From a checkpoint of a small transformer trained on Wikipedia: normalized queries and keys.
Each number is 500 + 40 x the weight over its row's rms, rounded and kept within 0 to 999. Layers, rows and columns count from 0. Numbers have three digits each. The size before them is the row's rms in percent of the matrix's.

# up: layer 4 MLP up, 512x128, rms 0.135, rows 444-496, columns 0-127
# down: layer 4 MLP down (transposed), 512x128, rms 0.174, rows 444-495, columns 0-127
up444 096:521453439448447484514496456523485488572600477592445478459525459521496487517541577441477493564539564528561511472557529499485527530555471530530475476512510523563465572490494497563418444551492495504519596537538501549543432528537488537523499539530500545580513480527510544526526483507447476570521455526479489551453540527537481459502452567517518512557543550506489561524506523513490454549476
down444 027:568555453416531549506455565493453453480525520452445465528485492516478505498474513547514556503524498480481425520519456568448485458444523557491526527525407475525573489569497527480519516527549505411491442482532503533539533465500504440432494545507555449508502527467493414484467549479412505486494516522474472485453469485485525500531531578446545527513519495481542434560530529513537411567553
up445 100:587458523510600496468506445471428512544566424506486448523508566494535430522512514458468490598494551480589469470491497488483463492522495510475494450477557512503457508490520492456514477507578454493522472482522510513502534500439508489473441556547452551542533421530495475435515562531492397488530467493511494443549507482536568493440520587438529456500544528457487490507477471418507471491524
down445 020:537498482572475511536492509558488526472554506489492454509519581549502476431528494556458533484486512549539529501556527511556464509486478491473468498442449472496521582433462482543518448490494505503502472492471501488402465391531544493455495543533512506487393441468480505502585484511455507517480459478465431498485390468530440447408500548559557501514504501523563491550525546551540519531524
up446 091:533467542540515459484490550543516428464495547454489531531567493520526514517493486496510509466515550526611479493410472550484537530565527482452484505513428459489537511490563485453504451554517434488485457510407442525481444540543480482472534506489497454507469505541476524504596554491445504558494566513511487464527543487490443511518487536489437535430464409435537501551531498402499449492564
down446 110:448467491553430556540573464448540532538545500463506442492515498464503402465499514494570496494454537542505503479517455504530492444514505522569522476481499577513564573472498457512550475495484483560440536571573552520530410479459442514466506498592500503499554516499464523500550507477472473382471477499512520525448477508539529407507479471500488509531416488461466513487550543497488558463530
up447 095:512507525480477498415492507440537467479499576467492470471484538487533506486500460475548529499490539471524455422516535528499439467544480477424516485525515471509442523511547506521386460564427532535486512486513519483463583468478475438524476474547548536431434576535497573533469538471502495497540542486500417491495470474508515402542539465560436561492532550465528524455477421511519423540494
down447 104:506467466533531506522495591576493462508517524553469540498500518472508451583477499482434455510554503477450479468515500508528507514529437528461518538465484478417458468458455512478507556509537558443535488478518587502448489464569499432520560456495425525494515428492609507598528535399472497484440492574544530512463504480538550492502496518464486573464482524464529470459442448507522537514500
up448 104:549563480529563514532524536464442523482450444440540455506496507456484516502523480498509478533484494500495527433504485532496482487466504579503466437497506434451523464477534457474576528450519525447460544526489452541481494572546525513515512505515527471510475453510543443519476492570491451493436516308514506541517453556494431514546503442499506572529490514419540548446545494540535488533516
down448 093:509485460503457432506509558555526471456539570538492526458551452513507529555484538461514527486568513495507463488529513432577501422556531494508510460455554508481434536525455512496434571509488508451449482481581497474506494461507497529529449451565476496448511483521499524523489526467459463531532471583451504382474544467494497468492508570488417448559452516459487487587477497479421517553546
up449 099:523487403535534491511600502492431511531512495427475564508521516518506540467477529438527500540529425498534502549488525573490459546559579465445534520532497512475458459468562517449506574509459465451457530534568487519548492530509577534503529504497556509459517529423504577518509544472473512435436480550557543494558465535533488464513576501516544484431537477449495561498483494510443516448506
down449 115:465527486524490446570555497520489498519454543475394434520500472538538541530470559585464546522470519409480553494494512521438481563497531576523557524447476458497510551498490482482521510487405490481527519504590491516461453532525502526495510597481484469538462547490588476550487537500429490525515463536499452423465514427536541585502478453496487491448493555457539492473469451529519465498504
up450 094:544519556562568552477483479458617475440459460536457456430562475564513538569552439483539543534565573532573467550487557524470555478472432446429468519542503496514476499476492518470479434520519523519464452460442512483453555472529521510457522562524477556486457543542489500472477497484579438486486458526481499559511480530464555426507460546499457519479517473502505487494478506546509478482471
down450 090:461474457452420516496508518542516512445397500574509480481442525500497404487488538557475501527507518468502455533526465501505489509549481549597487486493451541523507490532455526484493511530440420505515491515487500628467526498438534552506477500487513499498518511462556546555510463484525524461419518509419594457524526510478541474463572544519574485499429467463444518538495569484451519525452
up451 094:512472506514514486476405423587448551577490525448549537470468477467488428524515574576494483515462502456473443493476500487467436578548502516477515449525486442468529571516480531484524498544519554410519471543524470493505504467414495493570453450511474542465539456507476466567561515509492509478476537476510465441512481530450482510504502456529544569484524512409443479487511489447484493404508
down451 116:496497523535484546513588486523530458573517467467507484495503443454487480462506514518523522525408527487487529466542508498402551483519457467435574498488512507446483498455487512481526507486522521578489459566429532478567490544503474451450455489458485545487471490457530542482612438543504496482497476500432608460499448564497513557482468544472515484497476503530464464529522445453559520610442
up452 091:490504564477485478506429494495439532459480486484509553488555585526493524470536548515483519495560500548586451465604491475559471579421558506485503534542497492502494521456490497510505488502544463571497514554453531459503376486535487533497479461478530568453426476507414466470428504465561536523473437465525501510526459521474494483532509465575542499444482460472456441481468482486482563451511
down452 078:467518545518425542436408508453554519467550533535535495499514526539515478481463516528536529497491543537486542512458431450490504463530493544528465520523580491510536488536403486547376552479425513430574516575485529468494492538526476421471534499461472464468451429558514577492447546555484525438537562512437466519497562479492480453516486518476515527560523497490473458508520510490459513512516
up453 096:489510536471532429548436451456416575569467493602531474456532461536486456516534508509514456571467525491509479580472514580562434516515524495471543457454507459553500396439507472477520445547492491517540497580495486547546526515511470523467451449492487525526521516490522539447460564535503563469450478508547479496483485463534459519482505487524534489527514525463483531469551534452453468389522
down453 015:474538525511455448503564508469511474421476517505513410496524460450518464507486549432488497489487467444495468482606472491501410489510510564573472516551491498502559437555462590532496451509480484583502528549467501546551488469561533533495506523562511512444541578459520472491496539508473567502496551467537458469492552482463460520473531473452501549442485454521556524497400512411501530495494
up454 090:519491563484468403517508441517455505477499533500504457438434517482483501503577445437506468502572547432474476485482561462519538579592491567444465437538491492507525548543522544467528476486513476476517578465453557495531501460566499452448465419579488480553459460471553481517557520555488520474476547488533513422499557481519498502490463521539459546493492529533484420477488530553444517496507
down454 098:498513511492468503480579478491536508470420449475568525510512594472509484485543480425578490462557466439437460479483474528559451442487520519441538512537490482561496546600505455480501484436488446416465474494605504472532548402534481485520489495462491503511516476493423508497476523498497510556529478504474538524490495556496523488540428475493446551521521465547550429492485457582482504558520
up455 094:510491554583569553458501477486446495481581513542509524620521542510493521491541476471464498501502424543526488459536487487468662480453475484391524521501469516488529478491574491500506464461486503578493498517507549463508481510468450466450498493518512502405470539573463525516515531469533436479465549481464519534495521438501487506503516455541517428546577475512534508443489529544540484488500
down455 089:503431542486466534515490433473532480508508547487578470536442582516561487475448439540430566467430536490521532451528446468458520455485502515465486488544511549436556500504450482508568517489589491453454485480557506400519484541565529504526464489503491478600507504441536508525440460505467538495448533507534467484467577498496495497503448488516505496506605531436447477484493473575512491473472
up456 081:555528504496560501581416561483487489608537505515513485483464528538562484558492577501507412533552493507476480506502465455606512511457448570517514478431500512524431567518496512471474505524586572593546499514558476475504501429499510533542501501487500528586496524584555477507450559558511433525457565460496495470470527503526527520501505480474500509456503529513501541499504458518466500467514
down456 111:569500453465535509459519594455526474456490516460513452469478570502542504550515488587555535474534498474483570528575494451498502485512508442529547487497483458459500473495533465411483501472504521453514552562548510460533560574516496433510457483487583479547509488520492468542419419493484536455524505454454574498483518454434543444504492519455472445507539468501539517470596485433519480477446
up457 139:491500467539538435457512471476518513609546526496498484451543491519505524430506424479525512506529498498440440541554581555491541610536526514509464485514475513534504466502506536576424468491477545482529582521525541553567516495565498455530534483527454565514453443513427447472531512545535483536596493503486454502611529490555481471486482496481510500507547468534459506546470567465518493487477
down457 048:589473502466536499476498533541488511499526464423449555542458512471455505534522488563480542490461448480501496495544457476584503481503550547489522530553549518414475551491519540474512524487437506417414512507518397458492499415552498499492523534533508469539368469449536589539481497520478449454490514536494531515565478492535453516449490499529536526508428506516467502579478466555495471514517
up458 082:525483441504522488549554439489479516437469542490472452480457475501490545566542552478515531538502492469514412469472488542514471535466489589521522553431450528516517558484484475472502494503560466495545451517496529488536441601457518531531529454543476523482468409563547535408531510530473468512466440444519495530487418419446462440460487506470513469472461514452431534471519445494498549461444
down458 103:457487571535562510453501502470487451418493476514533508551462411497472478445530479503532592476579463484474551484500505626482473450481532503515529514482526504549538514549473509557423540432483544463495448514515486515562465489474500522428474503497538484449435570493540535465495435551469607529497536450489531489449511481488522475497471548460505517556506473443553520519566476564502529483528
up459 107:511435534445536466497467457483396514487472465577511520497519521488484497577632447519515517521562559550557518474470586520519565526557489506492519489534484539512540483546492488482545494483476503533528531434507503541517526477544539467476516447489494553452564441400451515487516462496481499544495500476519488474441490476505510509407544545512491456482501602481498467474573491480478437414510
down459 019:470484504553539480507472482518442526524516498403523595502418535504500508447459489534475558543563494509467489478515579496459521510477548435510508592510561516467505536536461474509458538508488474495511417531456492451443493434468539457516535560499495519482513531528538437425593509427435566420528486517489537545555491496489551493565541493483466567509486524518538479477424523462479450507478
up460 085:474450531555496511560448549526467526567481532533480530426443515465458469498534527515497529487459502432512516551584530501554520561458438367558612450521483562486489514502499546486500524487475493492540506539468507528513504430507499534556487473492517510545559447523491489435519455515482517509509460508439557514503464559604459467458449501492535460488440488436460510522562478475527488561479
down460 113:559487448512498534453499502426460569494551536558487434535513549468504509528507529473460538506545557535540456477469460479544571498448515541494518502505545434481536452492492386530503504398533487496535465536510545504527452557470551526474565472463439436516535518518518493536498501495514455431514460526573461483513534481456493481427479515514510507453480503570590473407508429479509423511522
up461 112:568466523436485466495500482444508555490404500503524495519541489560433496532479466489501450566540476487525492496508550471496490458541490468521518453643519492484521489521501495550489458560540450458518480511555498537526491485594473534508511459492498608475545510508442413506518531434502492491455442524469476567555452457513479543452617511486528460521492479471562536506530511570492480447491
down461 038:481477526478520477482497504504510468521513569567550477515532503536476479474521475455528507452501539494543526538543493527490488499542454526472499607526502455471482434491530463434553520484487422404533556551518537570471479468460542543474574479521428462434466502549585504407527529547493501532539468513488444465507520474486498442533452481386474565507484517518462593472526497489420508482545
up462 106:526600482474481511512542457574407495470547546510522446494518467530485489465507541572515495482444476479501507584515468525479545471504485477544516499498536465488407534483525453487535479472557569565577475546460508475514452473588476516497400521543614492499512488562545500527490494448558483489512462532511506580520458529565529541526514520565499516511450512513534508518496491491558450497412
down462 096:597486474529410506497508489459480508461534523516386498479515466507492468451443471497535521482468484553422549483486490467491525500413529505495457481456528549488460550501496492455530519531538489493475526482480452502538430460517541523534453505525566507496495477483526516660509468438488535473529489497607513486522436492535539460488557510429468500529560524474570464504494478556539544578522
up463 101:542547529521532416482574465468461506466439520455517458542519478554527477446512508518461549555539533547437416545459526515532517505547448477510497480502490490503519480515525474486428512442571534501539408516440530472482487557473497527524507490498466426436462558527513474579520461542521402477532507432525548583525492413510496516427460552537484505495498480461530535547471532473498541513432
down463 120:528491499453482487458443528544546432520512517463487530460472489474548535392411491592511505473561548493471560468529554439496460467486466489487540459580480499483471515527489531510506557534538498476485490466426446491488528529504559491518551541413516495486492528572469534478490525508395524487432504494479539517447531502470496563450517511546474473508550580476511515474601532569509529543437
up464 090:520531437491493438547480499599537515497553551478449490542417440476437487495523515492454551471485481441497497480571533442465506554501460465464453483448482490469489508515506511524497509487451471522608478475521534519490445500510460513489565440594474520457535528396474569502492542483488446482502508553473533580543476478522451527528492452585472539523489510503500519536582488492423499453432
down464 100:515538488515573425480498492467482535513430509516509513495490529496532518372482556493436499444455504546525535518457483478473477496488505528501517525456523441514571528536496507541589529437524431460488470526406532572533518480482567544492453554547551487518475510520521520478473442481496554519488546537519484504475476516487503483543399556445436505534447533546408492532492449595481483444479
up465 096:488539557496521515532524432499473611520459468530519518460539450557433451510508516461480458498567527481466456492468527536547508545517519499556468434430482500462506476508566550467507502526580530544514450533523553495455517516535564574534506498561493523573533448492494460481522468572531508534538527422490500527537538423406545420512549571464480448512487457443456452508517511486466508483492
down465 090:518512515541488507522510523443495457491446551438561497583469533460456471486473535509541527481495520500418525449504473509425473506489548526594513556543584563525461470431477554507437558524546523517523428495503532438434535466499473523435533509441483532497443494553520519462533496537502560446462447496477423481489467503456526450532500557455448543504475456494518572537505505542567472578495
up466 095:551371511460561469535506553552481494575467548501550499508514543531511478429499499562486518570524516447500512486518429514494477482492460476421484441450543515496491599513490486543513450547519569461491526560493475471539550489485523473480483495473521486502490457509545502503516512554437480587386526479509498502485536551524482488527475560482459543441442537491448437434482490513527520456587
down466 110:493507508491439572495571469536482487538417476507503517450506529519391517496400526488505539514555523517476529501510485462482562441534508483438457559500460522480490491502465472549510431486541472546500455508545552487524462465517575442480527505554461516540446471486511510532549532504515453548533482435462607532481535541575468471459439501488506510524535468557472559521456538551491464446399
up467 098:490489462526451475511464459536506583488486484454546470478487510544492552535499486476579544519498489535507434456510438534481487438469532458424485502507510521483555510540471400539480490509484548530502475518568581457568444563454479557468610471516536493426495534528500487496530541477490475548536512530545526514526524514531459429526473503524419459495451543502494492387430461428501462545517
down467 078:466533444477467476455445513536517492460498531500522479533509506433495439479552516577451449452566471508478465505543510473503525497490463524510545560544515431519513576458516488474517499487427392512455442474462436511524506526525534506477458515575485437464513475506508457448530522466426477496465528554530558553478505526469540518509487485520632456481520517479574486476553549479542479619485
up468 101:534540538564471492428480548539468595529475507502454530512586499437522530471544474497564548511499452524432538503478451523489514513441516504454494493498510481566489500451475425575471534532472478526415553500514505576461495513553488469504554457494541479503496473524460588573493468503487463546374495537440421507531514580456502574499495482503516487508525537463534479508490484488475459450557
down468 112:536477435505531500490453499463513521544515499434520466498512519505462454544515458484488470535528505391457539565501531537503476588437525524504481536493536578450540532549587490550573466426512445527584515430520546477490557463547510474508508519512506473473499459437495430479531461484473550542489503489572597515480528414466436499544482490469514484451495487486533558451539490532497445471440
up469 096:508451480450581447509515467529504574458509525511497469524491487434451503469594476543524502498460497477504470495466587513479479520487602459514496538482481484425461528466531436493570496483496547510481492567454579491398470557548561486463485481478453494494509494535525455542527483535562530492515533458573472496521448542525509502521428488610537552511464565510483482466424491523531521437528
down469 105:514495446473521515454484542488542490486501373449494541474476479518490492521492530573474486441482506518425530479455555523556523489513536477408420468545546505511526537531480532479486471489481542504438465524407569521545539483543466422517542480548484540447496456563551450539543471474506584549526448511495504543481479527477557585468456503578553494464536508502479494524501519503445534550429
up470 100:505419548574454454572387573503490520481528438483495478433525523498487465559442556500507477472543482473523542453521526490476556446519459543528507512505471466544504434447505475507465417448478492499520513546471565547562471483464514495457507527503509483551518499501460482520496487610475444493491571451514433478508460463450541558406482557458450527484500527540520502452541520474440459515512
down470 122:538509463456520482475533512529547575554494481538562451449476519528503511508489523496460524462613540521540509538486449515519526459479479544485539487506422470501444503471493486530566487503513507502494476601511487434557492580443507445556553460511482512462519503458548488477540492526542523465539484501474478542411429467533525559479402422468423441462464473430483530437503479500573541490487
up471 104:490485504464492433522508522449435516577495461606458578453493490470507427529548499526529465488483541553575435477477515473541497534546506494499497453546514490487476461500503485544470542523563525549485521507529538556511504537504513532527534430508473508497506475498490504524507495571504374629515456441502470513504426474559514528454450500543568480458515484515527424499553476547504463488411
down471 025:504478486493485488482494506448564466490562527546507493498492520455509459504441488469498506450469490476476497458476589498479554457505533521443518466576476473523478480607470509562601508516474460491491471489518616501466435526435490553556493546511474455449502584460474496506548479505511490494569411465542530483467543492462520535529528546421420521571503470454536573441557542503480488469507
up472 087:527529572510525505495441454490447555452517471512388520492474551464525520496480547451465435569576515488605572461496524476511528525511605524463452460481478491509537521544453484577473434477470489452435477538473458516550549552464485601405530497512454537500496510439475509457533436484521499499450467506530471544473538457542464501565522481517448497503505491501510478502529488489536544478527
down472 112:568483442478401455474484501438512587445527516491486485526527510473491515433440453537443470488538439441555496552494453517508515473483538457457504512510536438551546506535489509454489512435478546497553484455482518546517550510521511516515482514498473535558464437559453478560528583514507550551517501556461466482420615502559492563515501464499462438531467460475472527492574476439543509506521
up473 092:468541471509494498520567488511492558537463457491468490507551452523455499497432398505491515562522546516531464559487533482515444496517502543458465501468548512471463471516509541544543556398566548535537464505506534540624496497500573450546539498503505486538510463420508500527482562554505410491585520508499484567473476474476477478537514521551573475522522466564545459517526512489456523574437
down473 103:461486475500548496475436507477495483548505480493474536523437609474519480516538532478549465478444564489458527511447517496517537515452490430391489507510487510530542483518495472465460509515485502510508500381473528510511494550522587480536528459523466451535591444522488456518458473461466544521458534429563470592510548505470512470519526572488503426455501508512571489490408481561531524532565
up474 098:558491486555483462514433509559530460483474497514483474511525473461483462557465528542561511452459517507520600473572510501497464460493463467523568514545457438518484506483490457579451535501530543432457416514577505567531471447556505479438452565375426543486474502493538539546469514487546500512441465514509494506444490528507469542488514532476582546545494489565504550499485469459464501515454
down474 114:502523490408436466444544544442514540506501472463468547519484572537520510486547535556429375528523556442483470474428527494482542475486443482516504540477581512525504561488570499448552514468538459531510543484477588486459485504505490446485470514519526529486475474452500464473519500535496582543555501540565572532416480494445461461501546501508439475459463503431540472539481468517509488533537
up475 094:522473559458484491451480553494493515420519480451446483550505524504467499551427548478493572491570449482599507453459497436451506516423489474500531556467541463484512546531507374553527494561510529567444406472503492518466500498512508480500484588419504515494512528505555581505497519536506481510502441517511534505495580532485463539547506525524504497511501441473460484499518407437497542497465
down475 106:546511474543489561507556495501499456513422396549485474490493579475508525557455499483428448561519490499469462453529518569474528490555533490465455432502498536494542543509500535399476503483471483541526476546502520426539442519540516500491559497557463482439535449470482482439477558540477479454505489457562480508535449442602610513489492471550521508562457529488492471491487533461489448510536
up476 110:546551559557445494566441389521518499488518458485490433504508554484449494561483439389440468542520550485515449548520474466495469555461474497551478513537516564497485488532552544523508471461546570490526500532501509490583477470490390470474532538488461483498536534438453492485520499495471483553527508443522482487521466497530510556451477436523459480444465489527518425464449497455502530589497
down476 141:519480509467483500582513451535437448468476501544490453478493515451492525504407497531482564477482582431494554434583464548443496539529504542442493484509479496498537508503487547500554477494546437439445514442525405456478458435542497512500510508496501516516517436545483496465463465463523515496543550615549532464472539535487543534536568540528528525560515514565481437517511467537441468465556
up477 101:491549512525504470513535515462505537543480549405404431454499541512529499544526547471538534547470457544553464417509481498413436468397458498491446530551520518442478453552522533468497456449482521496476525456510470522494532462503510528559552474504577496491513470521480565443491575471492474519507485478514457502569439528541472513433540512495438598508486477523525466491544430532493443482467
down477 101:488486496394496537481444477473582536551526424448500547500411515531521512463529529562428508505534490483521458514526500524510456543516515477502520442546486527585501478488464558513480464501494444531447425518393472537487560505500521552530459505520486500553424576522551472532451580499503514486523475513470449501589411458467446532498506520528522468464490540495459562526533497497502541472435
up478 124:524494516470551455555492494575458541610553510572469487510523500484530509494525594487469521474555527509567512503522455514605528483468511506517570452524506570530481524442482513523545460526495521508482513545499548568589498472498426492536498564544480547511511438559552599458485503556516491451537516507489519559499510480605497514562502489467532491499530499446556530564524515504458484484450
down478 019:493586523508486424487499503512487501470545449473587451538481515541514497418504526511435497501579536516443523512508525508527499455453491518462520467475501492560542475546535455558515497446540552526527477478493430541453466466435507596463507503588515506465516500509475484497483478466413512436580532530468465504471478531472481492471471571549481583514478505499382499519461590437520515549491
up479 093:536468531541476489560448453467461484501522449467513557565472515488475459499586462464406459462527553533495344470451498487552371507482520482498528507558462530486471516501474521529523553457477545501498487462529503539569466460458556406483474533477546499544537513479483511447502484515492465521529488416511516521435501498496461510518454531491482445518502496500492462583548516439478514500446
down479 082:442521486515514510442529471467489448425526523474498493521521502485529475510521497471562509476543533450505543568509447447454534524506535517473569590584542505454569476596461481493502467494510563481514538470516564475459460566488479544461480459520445437542449481511471421497585457519594499552430479487413482448472554502509488480505571436533567447530499527492512497495493505448526489496486
up480 097:512603521486492532481511458466494587465542516513451599507491506532513545516496452446484526517530482477478491419519463506511499499508457531591505488546461575495420464438482499490514491565527454516513392518457513546549593462570515511516461516446524486475444474523496464480468556483465475461515521494406513558498531493568478551533464449518470503532517468509567461450467491545438459512450
down480 121:507486530444510477495499459533501420482460494434472424527443572534482532483506523501431513443537499522520489547559481453463570511513568434466474565424528553499507509496481544451544543611466492587482463582555500480437504479481492513446543498482496433541507494508522438534452524484518456568533474493493548483559523448467490456496454482488553542496495522455451526472575493522446489565466
up481 107:467498528511545529390514422521472519515440499547496518466526454464544447512490541526492498538480549510504425431509538556496490500552565436510415571477554534509510571524529481502543492529467488421543446496546533572564558563470515460471473499526463558492491444501425441447462568543460492465452486502526501475434483524552501485576506493478512418436475489507460514517527497532491522531488
down481 136:564525559572512481501474437523502489446512468525520527523573450460544494520520515520507460464500487484448455444535490480568544447502495490482466500456534504548538532463564491429482467416527537457391546518589436476502453492473509509509529525406592479489560546513413460453526495445488503497509531542435569477512507485507538499531487479469509479492558532507552508467476418551528506536556
up482 088:470520569484521517478462507449426552490519467452458458500463449531493448488533456539575509503469508519480495522382472513561430420458483544507512516445508498518502471460521397495491419463488461546495570531544587505473490458477476587474517536497484531527475495503585486456490460515497505503469580488505475529483502577515485502508401484493417495487449521499450490449432547494471490451508
down482 105:476489487506529488504478554480538423523438587569493519474514487466478538464510517539475402472454559439406495500581546495483626507485524542505521479510472497490472493500495560516483597479534515418550488565510477481520488500527466484535458502467482458481457461447492493487452488533480480516480389552502486476536533482502509525533574535472541522534587439533481516543538440471493548549480
up483 086:528511441482479448507530540455464437451492486504475531523453638525524614518527467520501521518509538562493546417513476448502490599461465481484511477535498573507460511517510522478469468541513533514501496514497606510516551556473479494486408481492506502472499461554566513469492482430498507438487499552443563528451467530545470548580567497459522482545509466480550508496521545557465504546499
down483 111:532460504538556489516502511440547500511487484483447510535528552467518527470560567612540443552497494471455493525499513463573432470515507517515424492489589426553503481466428511564578465483505506486453562510512492488543507478455529476559509508486516491472429486488470536475532423491523531575565502555417449507529452483471463497425449419504466498460490521529469465529543498460515478432536
up484 105:564608522514528461526530465554464518566505625434416549461507466472539536506531432524505479488535475498466448483481534502575496520486475536513477439440507567516490480527491475491441491503534513520413504442426455554455452500483470509480487533529498520493559525523519458454467542503516454506457518418494401491455477487514525493507547454489493544500478533517513440473558505551450513411515
down484 121:581494550430505447549443513431512546477489479480470563454490521455488517540511508479524474554437423441460534538510520464479496524449519442438450498530529420365495466524475539467494481475501571536560492468543520527527545527530545510468473538494486511505494509451517593530587470494537518563508570493531475478516508420515493506486521448433501533476480474517437488513467554494583478474498
up485 102:489504585470490518533558520534468477523454462548535506470458468438416480567529524456425496489560452490541514517444539522523482566571476477466551478516545520542476518481518489490439459490482401484481494505475417484517479469553590467584503522489512529460501526470447526490554540561546445477473509443462531544495553529454490479446443517473537403434527507468521520523565529440517504518515
down485 102:460534460513538527437474478523524468495536504518514603482569572478528521479496471491507503541438533462452565532518508540472389488474494498490475467517524492448404521488495502434462498451573491518538441547507526441462498489570485441512475491519503615481502533500555554572509524559439521462480545472485500452413464497474509499520555484500443555507511577495474559463534504482462550446475
up486 090:485584531445536530551454490558435511510482491457502478535520539502485459552512498493474418482527513482495530547466506415476557459487539426476504486481465513536517553453453390470540499509507478491535579548474519503534474513437421426476500616467505551462480572492505512483474507450546556542445524548425513502509542529522510498494427526488516479490507577483514519489454578511456436528512
down486 116:506477526535481511468560542464484509486483501457461529438492476478516544505483469522457560495519390527506539509490486490447397483436478507535523502487458501543417431576523557513627517503470510433524534503547471505437553415494484574546520496522494531442510564535478532552459465564484495480539482427491512526446509532537457502539485440497524571515546524481512544497489464480526564451549
up487 109:461499536487462584516521509473512519448483496498428482444559477490600480445455536479584413481500513462490576516522544476511480460574443532498521475472458422441497542512519565520501483502545481465494462499458606553557529463530481518461521468536424516544569556511520517455533503541527477540506522434520462500475480431560520456549443530493473523449519529454578487448521530505489473524496
down487 106:471485490479460520504512579588464466452463510468463546516464505544532552541471445483535471567489552454510536565572458477520518545506508551475462547438480448428548561510459516471533575498448527506451534501493550544500443489472477615478549479468426518447540492426489516511488533512477512494507510513484510474504488531470526480552418469476468530516484490368501459532586530480496494457500
up488 089:521436541485529486532500464467452446471518444500479537431535470392488502449496488572523512492542514580433446563492541482498542520481490510442498484529482491518420412507466534530482479511486467515454438435453546535547525503481501498498413501556504482507488495576526455493515448550431529522479599521519427522513456449563525528514457519474487521489498515510419558535534553417525464491513
down488 094:469540483503409557502498456482508561463486489544532473604500529575485522444529506485497482524483381544593496515451469480466481431526510499508476546487478463458529514521491509464465540509518454485510444569520445479554480493543513448482523471472499486590475454492511473447461556504502577444484555579475547483516579507552460536426475452434511511513508514430562459538460495512497508477462
up489 085:532583503552513487438531543524460469450492504605462535450476528539547546515528566598460447499458541506565529508485489540492483505575573528448547536481508497507504475498529482502440521501515449476497473509558467514431520463542430513508544530474479557467533427452438496464499517486499540429447467471521493506465502525558467500509477556468499466491551527509605454491421466592511519532477
down489 102:455495557480427505472548514481452485467576422487489464501469544602561497455487475584458522494534482488461505508509433512481492500560541518455515520430498535577507516499495537517481500456455498504499509507503431472484530441570487518520573567527556504431470476489555561515456588454584499491511501434500444515577480502479527494474524443458457484560569522458528508458451473512468567470513
up490 090:555520493463530558557512497478458545430475435492508536495477485483467458490475516492552488531471506544526568522543471511558476437433481496499487422546491442491456514495486546480469472435484511512464518538488546466572438474496472604494532527484443523493498503464517461439530566521532525481515494505553442497565565473505568454449402430445531494609475500432520469514447548490522435511484
down490 109:491512496514492476452519461444494411567524501426486431537521473455527478558450446474498585538519580479479453417444453504508513529524510431477475545453536541543562571513437479495416489538485463471559486428557532524472525510471422471524501496524567530521473517460462528568533439531538525545468456508535479507508546487502468586545539492493487563507462505492507564450515496479483518558487
up491 103:528586587490545485506534559520516538430524571537464456479497489488510544445523481478509463497546581528487536533525540511486449518544473529479555450485567499498461492526510449560393415450486515514540475580501516495501493461521528485480532524553496525488511483513453461513561468511577472473435494528533499477505431539500470486584528526409564542483565505563520547492499525443557483441531
down491 118:479526514537479457505504531489562477437514541522490506513412520503497505474525474493482574496522490514535474506486574444552537451567467448478482566430504521484458464477436520502478477601476483447526464601518487504493502485473488540514524502485474456476416415445517534450508515446546582536458495496437512475550481497426545506468454511525458540610573538549533508442453548476496530539509
up492 096:471475503441472495494452466444453497478462509566514514503510523477426541532517446539511490512465414508541496498484491453400489521516493440449514547490487482475521543556482477546482498549552538469505539486499485500525478443478526493451599516481503513436535419453471482511499510479518582557529406547441548475464413554519491529506518574534508469429463455447491543437518599458540509525456
down492 087:444462531587486449538492543553500468450468553396458502513486522567560489478510613499438498468516498483453517488569496516516451479505549523569511437472428499510584432550517495491538457536476520467505508444454561551504488452593541438444490520521418507498505519496489528496549490562439463535526463455583481542497480438504495471448483497493498498512458515465538547473530510486483527513491
up493 101:496487515553557445517507527474528480485540513464506491465591428521535485455509548557445487536522506501418550472540447483561542489562496525472516504482522474506515440423513438466487524509469534512542477486470581498538508504534474462518530526478517473468469463450561596562386594527517432516495550483497429516466443555458514435490495484503570509529495461571438571499474509481519515474500
down493 122:510504515559507540518532497485469497454535515441540416505463461541526496490472494498532463443561482523515427511489580440531527504540493599526465567549506425467517488561478543442427461573502524434517398452516451545529528477514441505488518517491529480467497472535540514482458482468528506487491444558492525449468549538528521432567492534508438431509542513540602472470470490476559463479518
up494 076:489502443461512517476521464503531519506500497540559554487530554524477449510443495514497489528503438495571458530487454463477415474512464401522482473507466510517496523498491500439519543454513516488469493522477505588469422478510461454516539461458463469607512523473515600528475447558501420431495472480532506521419542495455466445522558511465454465574544549471462415485446475434482453549489
down494 091:512498549488577458488507511465400417408527500512552480430500529448540494430498518494497541513525489524492542492517530542588437471501521515503516527461480429468493571521455539502514545534551586418499558522410505404545483492508524515422440518550521479477522486530477564517529441494484554524490532453496503479450546523542458519504518424480456484477450496519502485567550462506510528473525
up495 112:552567509512481533556560466415518521481505582543509486519563557522464439446437440565579500448506544493531493506523504578590479530519509430498519447523578510486512446482481507448570508500464478553542488525527515548535504516478530558516502477540495522545512483562575510480482522515539505496487565517584531533601522585495477482492426497514477514486450526431509501467505470526541464484516
down495 131:496526539515426527501478511504526474508536547510461521532472489452600559562519453457464488530465508448501473513531551480417485440486504471578502498531498478450563547472465557406515517461552487511459468508485439473430495548585561565498512517490464441484509492507445472536468489535596456565451451523552464482555590467481459450522439496523496534483535526493476462532523560455494534485525
up496 089:508440500444493500466432569515555413503470515480458473553522571471522518494457515487488442480457488447499517520636540505541514585544415469527576482533433522521512525488544494503510505481468524448463567437503408514549491547489465495594503488468478486484594511447514540517509545506454505470539490485511525447468545423490475463471468517486506505453512488478462458509437464515486544526448